Part of a small language model's weights.
Architecture: LayerNorm before each block, rotary positions.
Each number is 50 + 10 x the weight over its row's rms, rounded and kept within 0 to 99. Layers, rows and columns count from 0. The size before them is the row's rms in percent of the matrix's.

# layer 13 MLP up, 512x128, rms 0.311, rows 332-342, columns 0-63
098:55 49 61 48 70 51 47 59 45 59 28 54 36 42 30 60 45 41 50 60 52 51 54 51 42 54 41 38 50 50 50 57 31 60 52 34 34 59 51 43 48 43 52 58 43 66 51 59 61 45 53 52 59 52 63 47 45 53 56 61 57 64 56 49
095:53 43 45 60 41 55 53 48 55 53 46 44 75 54 34 48 49 41 78 62 55 62 58 63 51 34 39 45 49 59 50 53 67 64 51 64 50 43 54 51 39 38 58 70 48 43 68 57 67 42 38 39 44 54 43 50 58 51 53 40 43 47 65 83
100:56 68 37 43 77 45 46 46 61 57 33 52 50 38 45 51 49 50 65 63 37 48 50 42 45 45 57 55 40 43 58 46 55 59 47 49 42 61 53 55 43 33 44 44 62 38 59 52 48 33 54 54 52 27 40 62 49 46 40 55 51 46 44 54
101:69 74 57 67 41 24 39 47 57 39 52 51 37 27 42 51 57 40 45 55 67 47 36 49 58 65 39 58 43 51 50 54 56 37 54 56 53 38 54 45 35 55 49 32 64 53 57 35 37 65 61 52 41 56 42 49 55 56 69 52 42 30 48 55
101:55 45 52 59 50 43 58 37 63 45 52 53 55 37 41 65 42 41 51 62 40 40 49 55 47 51 55 42 49 53 54 46 30 41 51 56 67 51 57 55 59 39 55 68 35 61 60 63 62 29 52 49 64 39 52 63 35 24 51 47 38 48 54 45
097:35 56 43 47 23 42 34 56 59 54 60 33 54 63 49 56 32 64 41 64 44 64 59 53 50 75 40 48 59 37 58 41 73 34 62 59 43 45 36 50 46 55 43 46 45 59 64 50 42 72 47 49 52 42 55 40 41 54 55 40 55 55 60 52
092:39 54 46 71 62 58 60 39 54 56 49 62 43 39 47 40 43 54 51 33 43 50 63 37 59 46 61 45 56 48 69 45 55 56 45 53 56 44 58 62 60 40 40 36 73 59 66 31 49 45 56 52 47 52 46 30 57 44 62 47 65 63 41 52
089:45 71 46 57 43 65 55 53 40 54 35 50 66 54 58 23 43 54 55 55 65 55 54 53 43 50 40 28 59 53 64 44 58 37 52 31 52 51 50 50 59 45 46 53 45 51 45 50 42 45 65 60 49 42 43 47 63 41 52 47 52 28 50 44
105:47 64 61 65 44 65 33 52 44 44 62 37 30 52 56 55 27 54 58 41 48 54 49 42 33 38 44 38 60 50 50 26 48 64 54 59 59 58 29 59 57 45 58 34 72 62 51 69 42 56 47 64 58 57 49 54 42 56 59 48 55 48 55 42
112:59 44 46 46 47 57 52 52 34 44 51 48 57 31 41 49 48 61 63 60 45 53 68 46 40 45 32 48 33 52 57 50 29 49 48 47 55 49 32 53 68 78 31 57 27 47 46 47 44 62 47 42 69 50 42 51 63 52 70 51 34 33 51 62
094:41 44 65 61 67 19 52 51 56 51 55 48 58 61 52 63 32 40 66 66 59 45 71 53 55 45 28 35 60 44 47 48 33 43 55 45 48 66 44 63 54 44 58 56 79 34 56 55 39 45 60 65 64 58 46 60 50 57 52 50 48 49 54 42
# layer 13 MLP down (transposed), 512x128, rms 0.325, rows 332-342, columns 0-63
081:61 46 55 63 47 49 52 36 65 53 45 57 53 42 53 48 39 34 62 45 61 58 56 47 59 38 44 43 45 44 49 49 35 44 55 51 58 37 61 39 32 47 50 47 69 50 44 51 52 42 53 40 46 74 55 52 61 64 37 61 47 62 35 25
089:32 44 62 36 48 42 65 45 54 61 35 58 35 48 45 43 44 52 73 57 52 44 50 51 39 62 50 45 39 38 51 34 58 51 40 22 44 69 45 51 57 45 51 36 55 40 43 43 45 58 50 62 65 61 45 53 46 51 45 61 49 69 47 39
096:42 55 46 39 56 49 82 38 61 48 47 49 52 49 57 49 47 52 46 47 60 57 50 46 65 40 38 39 57 64 43 46 45 56 42 68 34 49 46 53 59 49 57 47 56 62 39 64 64 52 41 44 51 49 87 44 43 45 48 55 40 45 52 45
101:40 47 47 52 35 41 51 55 56 40 45 40 44 56 58 32 46 53 51 66 50 42 35 63 59 41 47 57 57 47 61 44 56 49 33 41 49 43 61 55 60 56 37 70 62 34 45 73 27 56 47 35 57 59 35 54 49 55 41 52 48 46 37 65
095:54 39 42 58 47 48 50 56 54 64 48 73 67 49 42 45 58 55 48 47 45 44 33 39 43 46 46 64 85 33 42 63 50 55 51 65 44 38 46 53 44 54 60 47 63 56 37 41 58 51 45 65 48 50 48 66 53 56 49 64 46 73 48 58
090:62 49 42 60 62 55 59 60 46 46 41 60 50 70 47 41 64 43 70 34 50 47 70 52 48 50 69 44 61 49 53 56 43 58 44 82 51 29 72 44 34 46 48 61 33 51 36 54 40 41 61 45 50 47 44 45 49 52 51 50 43 42 49 57
085:51 48 43 41 60 37 34 44 41 50 51 49 57 62 60 48 52 63 71 26 65 57 53 60 45 47 25 42 56 49 60 38 63 58 41 55 56 47 48 60 53 38 35 60 58 27 46 57 54 53 43 71 54 38 63 53 39 52 58 45 67 53 65 56
084:55 45 59 39 60 52 31 51 35 59 54 59 46 41 50 50 61 52 47 54 58 59 37 59 65 57 69 46 47 40 59 49 43 54 63 59 54 61 67 44 45 59 39 53 54 35 33 55 45 48 59 54 58 51 77 45 42 50 57 69 46 57 59 30
106:42 49 26 43 44 35 59 58 51 55 60 49 64 58 45 57 46 47 61 66 59 50 41 48 51 44 75 32 41 31 47 49 44 36 58 27 54 56 60 41 42 40 34 50 52 39 55 46 46 46 60 72 45 69 51 67 54 47 48 62 61 66 34 63
115:38 58 60 62 45 44 49 45 54 52 49 49 39 48 50 54 57 52 52 47 60 47 52 40 54 54 59 35 44 53 31 37 58 36 54 59 48 71 72 50 65 58 51 46 40 60 38 64 49 32 53 50 51 46 52 79 41 42 64 45 47 49 60 65
097:49 48 38 65 57 44 50 46 48 51 34 33 39 53 57 54 49 51 51 48 68 65 59 60 48 54 45 34 55 33 54 55 52 65 46 60 52 58 61 24 49 62 48 48 55 54 37 54 43 48 42 35 42 49 43 50 49 57 48 62 61 66 45 54